python train.py --vocab_size=1288 --norm_eps=1e-05 --final_lr_fraction=0.0
Each number is 500 + 50 x the weight over its row's rms, rounded and kept within 0 to 999. Layers, rows and columns count from 0. Numbers have three digits each. The size before them is the row's rms in percent of the matrix's.

# k: layer 6 attention key, 192x192, rms 0.0832, rows 95-126, columns 96-191
# q: layer 6 attention query, 192x192, rms 0.0805, rows 96-127, columns 96-191
k95 107:445522507516500529543605568553543527397502464406427441475478451524528586568454491552459538464557499420423539377553421533505548494649421465535433506518504440467449540483444491485550545570479465453564515562527529489504579543429569554516613423500557503541426487596457561506493515445413532533
q96 081:465485512472511531485501430532525540516559501529517455501400456523524455527513428578468563540473512616498517527475490521552475623463460494492563491511469530451618534575567515460469505480502459610472412547550551522450497446570505453425572495518411622443523457484499518484529526458618416554
k96 088:576497487573442497500457610524499480474491564501442560402512560506543602493521534543554472526599499504469529458561512575553471441612555448577513450603555435527514499444472550561569429498420522425386607459529480477568514512441496537568548450538507466564487491527437479576468496526442502554
q97 121:553584450545510439523438554478488439459498510479470520421518480491557536575498534496544504517533498516496519446537514526515523442589539450596503472555549398611416601400419560618498431478494564436427537513476462501534465549417500573541564491482562440508438507500528452551474493489447545542
k97 092:564534491529495512481490457466433404551382451469538585447566460595504570431569549508546532502495512499466567449436499456520420448495525566499514373507452485534518416422573473462565524588447547514529520441478490437564446408502426573544466425459521428547495470529437497482542480569499514484
q98 103:429448548413460574492521511531512516556522506513480455575481559541470439428523521492413494484504457480526452544465458488440488596452479560462506539461516571408628393563585460389524538508499449609533464516506573484481564519552488451467435499520471543440558506491491524495511492510518439445
k98 090:424452469501546470486591511508591601439586534492478464547423539420492452540444432484530486563517464512528466581551484557472533534506473457476515595519540485440493616572455561545467509460594448476502519518451464564445516562547595437411557569470549548423545521495574449491482537404473458511
q99 085:456514487451443413494482529538437418487609520512453449436537501600532554652505533518522584450524497471602470515511530529518450516541496478563485557559584464556520551486473528588516399512476565515377497509491536477471506601456534504497549490520586491485510474585483403536397522504509482456
k99 099:623517458625509477536505579464472373551411475478528600447536499523491507461467592510528568628529482574530602445531506514538472491511591487564523418544532464491482569436482534547589516558537551459511593440449531474562453445523511557554535347491483487498487530529456472569501518492464501553
q100 106:458545551561589518495550425571516533538507450449513507467503440450387430427492432433486536439505522594432536552370459434480526420462469436485516496582520518490558417523631508459483569482499425513542488560475542457461467414474504498535342527459440564412437479444582451497532593572528526552
k100 089:443391474432456479444498532498522494481488574492453479598490500465550517518493412547487420523572547430533465448526482538504490536536478429429520493455462507457525481573520495570494425526437510440500445571522514501436542553495524475501505569504475500543542388531465503516504493471559473489
q101 100:573559472449502494526564515368452447501420590487523604492604357511483516578503556565503481481543523490457524533588493505636621513531466530447496515476472461498480549536464440442494469486580404373502484513491450529397564539455568542516483498492406510599521541509483496500432587505474440524
k101 093:529443480556493394600506555546447471537516459508493589481497473519474465504379563392539524505495511582497497572465506468430442529366572485510579481461484481563525505464515494463507550508480556526575449455482474439530402475526481498520485470481583521515430485484577504580571504495559532505
q102 105:437528476422472559457478521434451515501585475454592443533585549516546506483526477548519518465461474392490449558506611497495357557461461534383463584474518468404458523466515457515440533537453577542547475514492487393425497577542576416500537581511507472456461497502457536461471457512448563517
k102 098:485491548556477516460465593523580501540428549504509524500414511490506479539570444479393418571547487510516529507478516517433552501444556472552495491529487465532491448542581510579554510404476483443435473620481499464492574512451492510551534482443428555600520501552413635492527484473531503453
q103 100:465519480544488515526464351454510523409419530572531505544516506468520368531520540440575501569474487526527461481565521494524490422483485553452491461584373448493466552551464490525517467539544481377486567531572424396526505508403483567555538498469499500486439606513489448473531470496419566524
k103 099:525521451523518445515486484438462548614521505445536481580510510530450495407499572526483516469571455385481458536546575505526518485534489498466485440483617492480537552440514507448487564573463514576560502564464512387523427464432545487511495455475525530515529676593495567455576477549571504587
q104 104:519420395503401451519555536516500519445467481436470516539468492472478442404503577517466435480511465389546461516455516425433483531424486570468504497462473511491533482578536434424478634476467520531579468502478559586449507544524470421494443581497572513468497462420505517446560477426486528458
k104 090:350547543512509469420379514497546580533488596560525449525494430520532452548522466591525424418496516506501426498536411516512558509511477445424433475447485544584417457559534418529555475481392480466477486538557520458505579554495504494541476553594357550612569448579473503412553471540545492471
q105 104:593550523568507597569446460496498523502422523518417514458462447507541505490444486504484590529522489473463578387427479529458500524446468432505459519520474397518565585495555549520358420429610597486499474466530428536540509475529409534549478505487555554572501448450413395529469469504502503508
k105 089:550485487543490510505529519452492476487400437521457547463510512549535492432467579562450534629545449470466573506543493429468546452447586473605581430553588508399592581512474481479515479435491521514493579489439527483502522424485438641480443501519481509431360487493555506468484546518482507486
q106 106:449513466541509545432514475548543561446490565513522523460523408407434526611509485406527447568453417555506500480445470526495485543495473453509582486531506493478521499512462562490566490443551469506403537435516574525525465482405449526504448512504475438486526585518489558484543562532569494480
k106 096:581500467465516530545566466466407501407531500471463420561629510531534526463541504500531513497464464380473425542496615518553526516553525542341468459500495486548455492472446566476516598620396504511569523515494459481531452491501529481517490472512582479549478440491517449569460444451465459537
q107 113:417462481400526544502526475550509558460514498537537492605457521448452501532479539519481436520531459449497449501497511474435473536478554561423545467490485567483459439556509490435557621497476458522626459539518574498411508576502584457506431535531467487470504528468523533528515523493490475424
k107 073:471486551441472483392552434555476617506585567473509413570489546501525487594453380484489402394515469507540422446521560593427535498523370449332444525451465543491491487506472490527494479493487435527523456518645504546461563595534501445516588513541441515563588491551524490476566421498506396511
q108 114:532471515451495518534433501515445509465559422477535479573442534503564399456431445430461469483478481469543422523560420516365607492439518384429444475469508499494433476471501545525544419480505473482468580570461469498507523465497412554538517510427636500492513497481476449509484552504462529550
k108 095:553603571559523477558521532440466462544495527523568550501477534494483547533493554478518575500533417510472529479507527466472478553609394572531535501522515505526499467513466500510465534642484513497505369462494433494615470490424501553457515549526445444525466543494494462439314517645531529492
q109 107:597506600508562541399517558510489522537499504545469478546422434473524561455565551542544548494395552491453532494469525557503492477503517480499571499460443526446525465497575476442487475466507573468423519547457508527546512363470428460499532482502534528642502615505545517444582424574494449554
k109 116:492544470514438636557525478454460424522547478466470517390487635481538520525495616556452548540499452486481538462466486378547450502509549603559554507496531511399501477461508552520488479504545532515525545517499566522431411430481493559440401478449537495418457578445519487524596593393490471494
q110 101:546458469418496399434538516614435491465491606437516452531539522430499450671519483571525496480467493569547346502501596543444539402495606460557517410503481496538416509445499475453465625459491460438561538551501438521520581589499463477508536520485499500467515459409509516551533529475575530437
k110 126:457500554497494533462465428525473585461584512550531439531434500531556487505477396487582500351524486516497477473502473530379550497492388414426413506435484563483494466526525467466475528501504457519513521449547482575490540540482547486556606502533520515487570519538584494473421470510416549488
q111 114:429463437437474552531531495505415518474503492457532457568480559520493495612448485577526501491515516451512469481471536534379475584456550437413547531414469548449443533486576521396550540562444482528474551551491527573477510488514493404532386506466452466522475560506576496451491483452427558476
k111 066:518482485559557505503541462490501520518466498427513564509500579524514444493457462520514380440568464588488582462527393495582616418600513490531510498455543527541554496561490537530566402491530498510445553576581551487526600459529434510492535467565472482605550557552470433464582495431491441506
q112 188:462434577427502565457503488555499612470496559580525445618458492455458459494458477439433454455542441464484439497467445532476505548462478528431527550424435541453538475592511448418466588468521470579595442506551501585422552566528521432479450541535504537544517512444519574435519487497550460469
k112 047:516501534515529499465505535497426589565416548419447509417457485557468524543499446511554456582585503467428559451606436468454599511562484492487534447443448489561457489484421561511614531457423403455570557467570563470553514528503501549568562563553486501485524480536492436521474385548412430433
q113 121:441432577509536605479508440542503625461507594598480459639455537465368580460498436516457483516469511448485535418439521612427511543478509444434493582526455518464542501588490557449485518504527535507519485515522491531455491529484486438465483558472461588570462510508465527478538520485516434442
k113 076:570524484531504506489511536431376478527413442484508552437528468509492571562509572532588539575526585501513466504514546492554520453587558531519584498518495422536483561398446496478563525552450555431465559421516463549571467486440449573553550477484585470491498532476512512485474491488410603505
q114 100:557533491589482456517470593433469465468475532512425497416507491464490497389523550427447516486513530490513538565481518468604501421451418520544495502479522458477498536481465447521440603547506498490514517474514429456549541418587499510538570426570491526503449490477506588499447471560555497558
k114 085:426539496503484516514486474463543505498508498607462467547436467536495482457530486455444491450383483498456462536605453464476468509410542479469494494428461552489502434627531484567492550410500436578526500437467543572459523499465529481445429589474470518429505544494522496551541510425483487449
q115 108:535510587512517496532451462529419540540563564516548373481490461556530581552550380518450535496533493575459543528515605427550500497476464611431494539548478609491476562472474543571421512446484412533426488549421498562533492530439577520511513510458491536428461462531558467588537472448492494468
k115 112:528455446527494551569465520512534415512559544427499472503513503562582460493462463413530536433556408513511532406562449504498521428407481516524590458501544471499438460469519506520491473390583513455458567423541460489585467537521415532496465461532472504458502515458482405540462560474422517519
q116 092:550534484535453566537451468533537535484467507528485460514415582508564563464541554534526601559446505524480536475511553596552449460522500544563575520563534510468591575462560673514460463521540573419514506433436513492516467491549506506409487533537497488509527441477471477524498487440403528523
k116 101:432463519453461456422481469549435580447554521539514509580520481424506459578480439573397488454533475409587388480452573506557480425452503469472432524461469489459459518529482455464496481532526521498464375581498497487422600590456543435471521538442547519442537480508548497440525550507519518526
q117 106:591610451474515620565526547463521477483435481523419531509480607551465531468574510604561520549463628579458518443543536523629460495528424506468444465510518444465464531529478504569480532545572571463531474456433476454553456503513542533501586520457496513465432438465545517499511422425586442493
k117 102:400381533475451402448451585446538579436544488520512469592523475449516534578515493549480448484517482460625467548423520437533473527479539511424470534450505465424465444457495439344539542480454519503475429529508522498421588551457503437460441571447497524394523536453472593451540475491490490494
q118 111:540521496570500447503539570507422489592563484533544451563573595534502502489494500547408549490459468427461572488531498555493488420525474401492502442536471508518496504590494432562389551506539619570480455531434478549463565499500488509459527560572439530476503526518484540499515424467578436449
k118 106:464479407519496577488574527538469516445505472599525547420393455551485511490539578343576524508484463563581545570475540543583462498442568518550460495535511531546526551438468494485540449440475462434438454461490476559438466517442546491540369455525543504443519582444511388570545591464488542450
q119 117:532512598482537400467479488500553494505440608572489464433594432494363537359578461440479532570445495565544547596445505523559467468520524459503592535572518538504537484560518453501450545542523416575497515478552476449499547511523474477548503490435509598580481465571462483480562472491547524526
k119 112:539473472509504496539539570415400418518483477491535457528438494484538553518516459459499575512440460482536599509592507531607415493583443508480448458518483530456471521403360555523444513451523586487452455392434532545544440427401512385382480544497585508525530402494495500494467500482458479476
q120 116:570465463434484504610519553429501493567547456545413520490496490533495481483523507442500490427434554492511483594411448444529519560471522518428480421524556487478525515474541507505533449565415502549524487488479534418495448495540451570455488505629417595525486521443493507446421429510431496504
k120 108:561517505544509483464370558490528523452498521621538573580472573517513490465373470492520530592539421516438445502511555488507496561475462592468459448549523471499517542444478403484449434426582477466486445496505592465456569515517489470525494529542474474462456496533509550526627488508548467463
q121 111:532461516461585567525410458466495529546548514541417398462456514500526580381456508480418573461489549479485514476459523480449429460403465473482479422522507470498455524499447486554416545494527527470507489504469520504553440473545508499494432531517557559358448537464510551500539561469536535445
k121 111:504557454558457559474509465469505417455530578532428537454480597588541511461509498532522526490525452528509533497556486463522457419411639507530545509505517412412522503449572422559439454488393429518434541501465449566509458509437501597517402506488510474447529496501521347504518510483441418461
q122 109:446494467510486516544481450566476524520538492556515474595379529550569439558415511518509533496439449451457460579514530497423523582501581572476460550562594450472488569469525576455439480515487472444450459526478447503588527547578498430573512461563469480464651463433539538518569499523462586442
k122 107:550440530493533467517399409599483515582549557468500499491529490503505549456432412434491578470517436576519532422534532527514503428471481523504517536553465569562538472558484544547489428476475511497492593491512436480473508499508525542531520500480535448541389542529509514522443489539502463503
q123 105:460485505488439595509470518579401536535531434463476455651424559539550473514474511615493514464523493429576458538443467452411488476447480508499478467434568462491476432469542559458566432551473580618429440525528518560504383462518450487545497525502505598534446420495479452548547573553458504503
k123 104:497479514540482591480449473521518436513521508568576627345521535431555408543457562437532474519520516499473514421514484502545525556538465585453513516482551470430468515529517534573550455501526410461540598417565473597503440561481434580518500450440506372489471624481565536414450563521522518566
q124 106:582525517531426456497516571500499450451466448546469545505477417595482480438592546587530557506383514449622516552502532475465480515518517480469531431516467401403423529531496420502381514480577509515512549491482469512512500424584467453440401501547531576506428452476535448530401405434443448459
k124 105:464522516620492479463465458521496454485541546657524574519431509565456449483488559407465497430388401529520508567468453420513456511485516499453467430531503518509589495469440545512495457532481554543455426503527484454471496498452457525397483490515511520437482417536519467554538509483564587540
q125 106:452452523533519515447548536504452562413529532425508569405428518545422411536500588468476513488462442516579476459559442466411604428556499536507555581514496527439535491509494479465497528476540510518479526542552617404528559479552514428486486568574498502549437513497371504470496577414457567493
k125 104:543601457569549563526453493518487429516485518494567539496510503441480544560509503485510546516507622470440414475414487455470486519550582443502494467466604513553400521459532656575581490587487521547548494524485562499547477493547437571511564514473477473486455488509499480449446574513564620553
q126 106:501466491605421448546407540389500517560473532541472453524520584630585569458391485497535531467530501558595492606460492496526509676499473447549550432537508462466418554536560484449512478478563503538462546416549576557579519443482462478515436513497539566569567534500471400439549463426475467463
k126 104:454480498521462468531546420478479459438467607469483533464469529465508482495503457515603522469566468444457634420480450541614521381561497513534453466512507449546532546466435412501515527556481577542557497581490427479486541505421566471566527473544528432467517493494482517510502507454559565534
q127 107:504584588495526477520509507505529457407490512572518525586512491539549423476477566525548524456406456355501471586504390540464479606441543501515488454474541389425436468507530458507386506483500513534517529393531540498594580524569471464414464479597500438536607490478488442545494420468450532420